Weights of a small transformer language model: 12 layers, vocabulary 512.
Each number is 200 + 40 x the weight over its row's rms, rounded and kept within 0 to 999. Layers, rows and columns count from 0. The size before them is the row's rms in percent of the matrix's.

# layer 5 attention query, 384x256, rms 0.0332, rows 0-1,64-65,128-129,192-193,256-257,320-321, columns 0-255
057,186,225,186,214,173,234,189,233,200,161,204,175,219,211,190,224,148,261,206,234,257,228,256,206,225,238,222,205,132,230,246,145,176,127,166,225,237,238,190,215,238,161,216,100,168,104,212,116,177,195,168,226,123,222,192,200,180,206,196,203,187,225,188,166,259,144,177,149,109,216,199,210,238,242,181,163,192,180,171,163,233,229,222,125,131,164,171,205,189,225,166,196,207,257,253,252,188,201,131,179,153,170,221,192,237,232,217,119,172,167,158,232,125,151,248,197,147,190,204,174,197,202,206,165,187,162,342,192,282,270,208,200,240,187,272,193,219,141,183,166,199,286,276,177,185,92,215,163,223,182,170,139,237,229,212,222,223,203,238,226,227,170,166,159,189,156,230,119,227,220,257,222,251,246,242,201,194,226,196,205,237,209,227,156,213,208,166,181,206,209,220,233,224,213,171,206,140,186,158,169,196,108,194,138,228,197,141,257,179,227,157,178,238,156,191,174,168,201,93,253,179,208,277,238,177,238,218,238,227,91,175,263,263,217,216,187,203,147,205,182,185,188,130,249,140,175,191,137,226,281,196,228,176,220,232,179
064,176,213,247,228,175,170,171,138,201,143,203,219,214,128,150,194,225,210,252,206,279,191,142,217,240,199,133,170,165,207,156,223,194,161,182,205,149,186,211,208,202,273,158,136,134,200,195,230,229,214,158,133,209,251,252,197,214,195,227,161,198,172,216,160,152,200,262,221,169,200,191,220,208,163,191,188,237,103,199,173,162,201,220,200,214,269,289,159,176,168,236,225,168,149,168,237,149,239,122,205,253,169,287,198,154,200,227,213,234,179,169,207,207,197,251,158,134,184,161,194,188,200,237,198,201,252,152,181,221,246,218,232,126,133,163,145,164,198,270,218,242,234,211,185,217,279,168,169,104,257,298,273,218,173,250,198,183,164,162,122,217,206,223,198,213,248,210,153,240,205,163,170,186,191,178,210,157,237,199,213,192,254,264,197,244,271,265,198,124,212,200,148,238,170,169,183,300,237,203,138,226,197,194,188,228,247,243,74,328,162,200,176,190,192,200,159,138,196,260,190,187,179,187,193,120,175,192,203,184,269,248,133,181,213,164,220,160,174,155,238,149,227,165,180,250,224,196,183,260,164,209,207,236,218,177,263
088,209,229,271,135,227,190,194,139,266,250,225,195,218,204,196,244,307,227,241,193,216,255,180,257,237,119,243,202,170,234,224,183,238,222,187,289,243,164,176,230,176,164,191,147,116,232,275,88,194,154,205,216,130,212,193,167,235,217,218,213,182,296,133,177,216,176,171,208,225,192,264,200,246,184,191,278,179,159,179,180,243,171,251,133,182,144,204,226,185,266,277,190,176,181,241,209,176,196,157,264,209,235,195,262,169,179,223,208,118,156,150,144,192,170,197,217,148,179,167,200,207,211,204,217,221,201,146,182,198,172,272,238,229,205,177,241,160,250,226,234,224,243,90,178,203,129,219,233,223,200,237,197,157,281,209,185,189,188,278,178,230,173,188,161,147,181,226,171,199,257,228,182,179,226,128,222,236,112,234,236,253,199,192,248,254,231,217,255,225,162,225,168,206,168,193,132,217,211,210,275,223,239,149,187,181,244,198,178,234,222,170,151,266,192,226,195,184,241,245,269,207,181,281,241,151,197,218,159,86,175,243,222,183,183,148,216,192,165,186,192,144,94,220,222,224,194,208,210,222,247,174,239,165,171,181,216
087,146,221,189,216,196,216,160,169,215,271,229,203,204,204,223,276,213,236,203,202,256,260,146,262,216,174,284,171,156,147,208,173,162,254,227,174,178,265,184,173,206,222,212,119,193,196,223,177,193,184,242,223,178,220,194,178,220,150,212,233,244,181,198,198,240,219,159,253,187,173,141,258,207,281,227,280,154,228,192,161,189,161,244,167,210,159,279,183,184,228,248,233,264,163,238,160,124,186,232,185,168,169,226,159,178,221,243,207,218,226,178,257,156,152,296,213,171,216,169,215,182,216,125,176,235,249,170,153,136,171,209,93,219,170,223,169,148,160,209,182,207,221,252,207,201,167,221,126,244,205,251,208,274,206,160,168,198,192,222,128,224,245,195,282,159,178,254,294,204,220,271,162,273,297,288,275,139,167,202,195,142,150,173,232,225,215,260,181,227,169,199,200,202,171,240,193,217,159,244,216,193,257,172,254,251,202,252,189,279,233,234,180,202,186,193,177,181,215,172,188,229,224,267,155,167,181,162,180,183,231,250,218,220,202,208,233,159,181,206,128,166,146,120,222,201,189,281,223,259,163,159,140,177,147,109,188
120,210,233,196,207,221,165,235,208,236,205,166,179,215,204,193,180,182,154,150,121,204,264,198,208,188,206,198,249,175,245,235,186,166,223,141,191,193,196,212,179,281,131,144,186,285,239,229,155,205,186,218,284,238,238,187,190,272,150,190,159,147,227,213,234,179,264,193,161,126,251,202,243,216,132,249,230,266,106,154,160,199,229,227,234,175,148,176,195,165,197,187,235,255,208,210,206,205,164,184,199,191,202,180,222,249,114,224,171,193,273,207,125,172,264,193,237,197,245,176,148,196,210,277,194,143,197,227,227,163,180,167,174,166,228,201,175,256,213,293,158,204,157,221,231,199,163,171,227,293,237,221,170,165,229,214,209,192,275,274,230,241,191,237,253,168,259,190,185,261,208,210,243,273,212,200,206,210,229,302,215,172,192,185,165,163,247,217,141,260,182,190,162,159,97,144,156,184,248,239,247,248,211,186,172,218,225,168,261,192,271,262,211,197,168,283,218,145,289,258,170,209,234,211,233,203,191,169,249,238,185,212,218,206,187,236,141,132,114,224,191,247,126,170,244,200,214,292,231,229,156,131,184,204,161,193,233
098,232,207,283,227,224,171,197,196,159,233,201,257,137,116,179,211,213,186,221,129,224,233,180,236,190,236,194,212,201,175,282,218,235,241,173,188,314,157,160,120,206,249,242,223,195,205,161,174,216,110,211,207,141,194,261,164,205,211,236,226,178,153,229,227,108,163,123,267,186,142,210,170,215,207,158,170,135,224,192,169,211,199,215,225,267,214,229,247,152,185,203,214,225,121,212,165,176,219,129,178,204,210,163,206,236,244,237,140,253,140,130,174,163,217,225,123,162,204,200,172,283,168,196,250,252,193,181,186,124,202,193,223,206,167,247,161,168,164,204,225,175,186,169,249,218,280,205,243,127,291,184,189,211,157,176,183,188,127,231,152,245,279,213,215,206,169,218,177,173,202,260,111,172,255,207,227,144,230,202,229,175,191,242,287,195,224,176,208,128,273,260,198,233,250,248,213,213,197,187,233,131,219,223,213,290,206,199,215,186,281,215,222,201,222,222,170,233,274,169,114,192,214,235,182,120,190,134,202,141,211,239,203,200,162,218,244,189,197,167,263,202,202,201,187,196,223,223,159,182,199,226,210,194,147,99,176
073,200,156,112,222,180,198,193,309,172,199,154,200,203,204,267,167,203,252,193,318,249,125,185,203,185,238,163,187,226,227,205,243,207,209,257,211,192,169,176,173,181,216,181,186,203,156,226,204,186,243,208,253,158,215,236,208,177,184,195,190,187,135,232,185,245,198,193,196,219,171,159,221,150,277,297,258,206,191,184,194,277,228,288,181,119,198,195,230,247,219,192,119,182,242,253,201,191,135,173,199,174,182,196,231,218,108,182,302,188,197,267,167,144,203,209,191,216,155,198,169,189,155,269,224,205,207,157,221,267,209,233,186,230,176,253,182,208,167,193,213,168,236,146,245,153,125,203,281,176,161,188,196,213,203,240,274,202,224,205,267,151,223,204,141,192,247,238,162,234,197,178,255,126,165,166,188,195,248,177,128,238,93,246,169,245,234,216,291,130,158,208,222,272,165,246,138,205,218,276,169,163,142,172,111,164,203,157,299,154,162,273,171,247,230,187,251,198,218,213,244,199,203,190,205,204,180,118,212,225,169,223,251,235,175,161,227,218,194,243,205,224,158,202,221,230,206,220,182,176,196,244,192,184,249,192,254
077,199,223,162,212,210,194,164,173,287,248,197,185,143,144,246,242,251,89,220,258,173,224,198,282,186,205,265,195,167,227,227,193,184,165,252,205,229,192,194,213,154,236,187,196,234,268,158,198,190,91,236,166,186,210,155,158,168,193,247,230,232,171,201,163,227,239,225,264,276,190,193,160,155,261,261,279,171,222,229,225,199,135,275,210,210,190,242,247,131,192,229,143,264,226,198,200,209,173,322,170,193,200,215,175,186,163,240,214,258,213,213,232,194,215,257,287,184,115,191,185,267,180,205,215,304,238,192,195,170,120,221,174,182,206,193,124,234,166,204,230,193,158,178,184,206,238,238,215,193,165,192,202,179,211,177,213,203,159,138,196,231,248,158,222,218,262,169,187,137,215,169,234,203,212,202,244,208,172,167,211,177,211,165,214,182,152,297,143,329,137,176,197,147,236,190,209,143,205,141,211,153,121,235,215,188,176,262,109,259,168,224,242,168,207,178,206,140,161,181,262,175,188,218,192,215,150,198,218,159,260,245,154,240,245,224,177,153,211,220,194,197,163,198,225,220,135,250,157,171,171,256,221,197,146,176,241
045,201,290,163,200,195,187,147,141,177,182,186,153,276,168,187,239,143,176,235,203,168,249,271,149,258,292,216,222,270,251,172,182,231,225,290,135,209,195,211,192,262,226,121,234,175,167,243,181,192,211,202,249,162,206,230,140,205,191,183,271,262,247,191,201,166,188,239,138,148,240,255,255,189,182,157,226,171,214,185,183,188,257,223,266,184,146,160,225,163,262,133,172,193,85,226,173,213,191,200,245,237,233,222,213,199,234,170,270,199,227,194,131,197,244,251,153,223,182,220,206,222,136,225,254,194,203,194,159,231,149,208,133,206,290,217,208,260,199,261,248,199,130,194,222,213,183,174,237,192,237,173,207,237,188,254,195,187,207,205,134,133,246,236,104,258,239,196,251,206,209,248,224,251,221,224,187,229,216,176,201,190,186,189,243,209,183,180,205,262,205,200,182,135,132,161,175,168,271,215,215,176,249,207,195,204,211,166,116,266,202,163,218,211,146,124,154,192,219,221,237,118,127,214,229,249,190,145,179,247,169,244,177,219,229,239,141,166,263,281,155,191,101,205,194,215,219,206,159,183,199,214,197,222,159,165,144
051,245,197,199,258,236,249,238,233,229,203,207,208,98,116,172,160,233,133,153,206,188,156,151,230,153,151,182,201,164,216,156,179,217,188,182,201,148,152,236,206,189,117,113,183,176,241,185,250,138,225,248,195,217,193,128,186,180,183,175,128,242,214,211,168,181,142,165,286,240,190,159,193,119,221,221,183,235,209,286,219,223,230,237,150,252,211,217,125,165,210,233,175,228,170,174,249,201,232,260,160,173,150,253,234,178,220,200,252,227,249,249,199,184,172,293,172,171,225,174,207,228,222,197,176,218,244,265,250,184,122,179,252,192,210,196,246,124,213,201,197,168,208,244,131,289,184,182,268,194,217,161,229,171,211,207,156,218,185,192,134,222,247,183,230,150,160,246,191,202,185,212,243,237,175,237,186,151,259,204,157,129,134,183,193,171,197,278,168,230,191,193,203,208,221,253,175,233,171,189,240,290,211,236,196,211,147,289,255,143,199,138,170,181,246,200,206,110,175,194,171,160,209,175,199,222,154,247,264,220,240,155,120,245,224,254,198,149,257,198,187,238,136,246,221,191,197,250,195,265,188,176,217,294,144,195,160
087,111,290,234,181,192,149,301,169,164,209,157,204,198,189,248,222,207,241,253,128,213,283,191,205,217,216,253,214,160,218,115,164,178,207,235,219,196,223,181,206,201,266,211,135,248,130,198,211,196,239,184,196,165,247,178,213,257,240,226,237,229,246,174,175,205,211,222,264,225,158,137,249,241,275,202,220,205,140,154,193,138,167,116,217,227,234,189,172,238,243,228,142,191,242,106,153,163,185,184,219,191,189,252,202,262,153,263,151,257,214,246,207,176,304,206,236,225,162,246,118,188,179,166,253,198,161,238,219,255,256,177,166,222,221,241,191,177,190,223,201,225,196,149,209,139,204,166,220,150,165,149,165,165,161,270,209,118,206,226,203,122,304,174,230,188,220,220,180,218,232,213,228,257,222,205,177,205,182,222,186,203,214,252,238,180,230,221,140,173,122,168,218,122,164,181,211,146,217,200,198,254,212,174,175,221,204,234,220,199,254,213,174,248,163,240,198,154,262,163,217,233,197,231,271,239,237,204,202,274,173,172,213,195,184,215,145,214,154,191,130,288,109,229,175,154,211,168,186,246,198,242,258,279,155,204,167
090,159,221,197,241,287,215,194,163,140,184,211,183,191,130,221,203,213,163,233,135,212,225,132,242,239,169,214,224,159,179,198,257,199,207,176,165,234,226,157,118,213,220,208,184,223,232,305,185,177,235,166,198,280,185,183,169,265,194,179,211,199,170,226,189,209,196,201,214,170,198,185,194,205,182,126,222,120,205,124,206,145,174,132,258,205,170,179,251,131,173,187,219,251,147,252,220,218,183,219,128,187,300,146,240,272,154,237,151,220,189,176,266,181,226,204,194,184,159,227,204,172,99,131,151,197,177,233,237,190,247,180,156,257,177,207,186,180,230,227,271,175,206,187,258,160,269,213,121,184,230,271,167,207,200,234,190,157,171,195,208,188,186,211,248,206,145,275,210,249,148,262,153,210,281,210,177,202,184,215,182,166,178,159,227,188,151,255,153,90,142,267,163,152,261,167,207,186,207,155,152,180,277,174,185,273,222,185,150,245,197,177,196,184,204,244,234,201,189,238,78,242,257,306,227,201,248,175,201,198,130,210,205,205,193,198,178,178,195,180,196,268,197,183,182,184,203,205,255,218,107,194,199,194,166,132,198
# layer 5 attention key, 64x256, rms 0.0334, rows 0, columns 0-255
073,192,168,141,208,275,186,245,223,210,230,203,211,275,165,254,206,166,217,246,313,218,202,237,157,267,150,204,179,324,230,192,235,147,206,122,203,136,214,203,185,203,142,164,229,140,120,180,264,169,233,241,204,230,184,218,245,238,198,194,302,150,254,190,139,276,189,267,203,193,151,212,190,195,183,169,240,201,162,244,178,176,227,171,230,211,193,220,225,221,221,177,223,168,175,198,203,222,174,258,192,278,218,236,165,85,175,217,178,180,191,246,179,263,237,177,231,215,220,129,176,234,163,250,244,173,186,264,231,219,154,172,206,311,207,107,180,257,144,231,200,169,202,209,234,200,134,199,197,174,219,189,235,180,229,204,219,129,228,158,206,166,185,244,192,150,205,221,281,250,252,158,174,196,198,224,210,208,199,131,232,235,182,126,243,172,251,200,253,169,222,195,228,248,194,191,194,177,172,155,163,131,220,193,184,221,196,227,123,196,206,249,168,221,115,176,231,230,244,220,223,223,154,167,189,199,252,245,207,177,235,173,202,296,202,236,169,228,313,224,282,221,271,182,251,136,206,231,195,194,141,204,238,168,211,187,207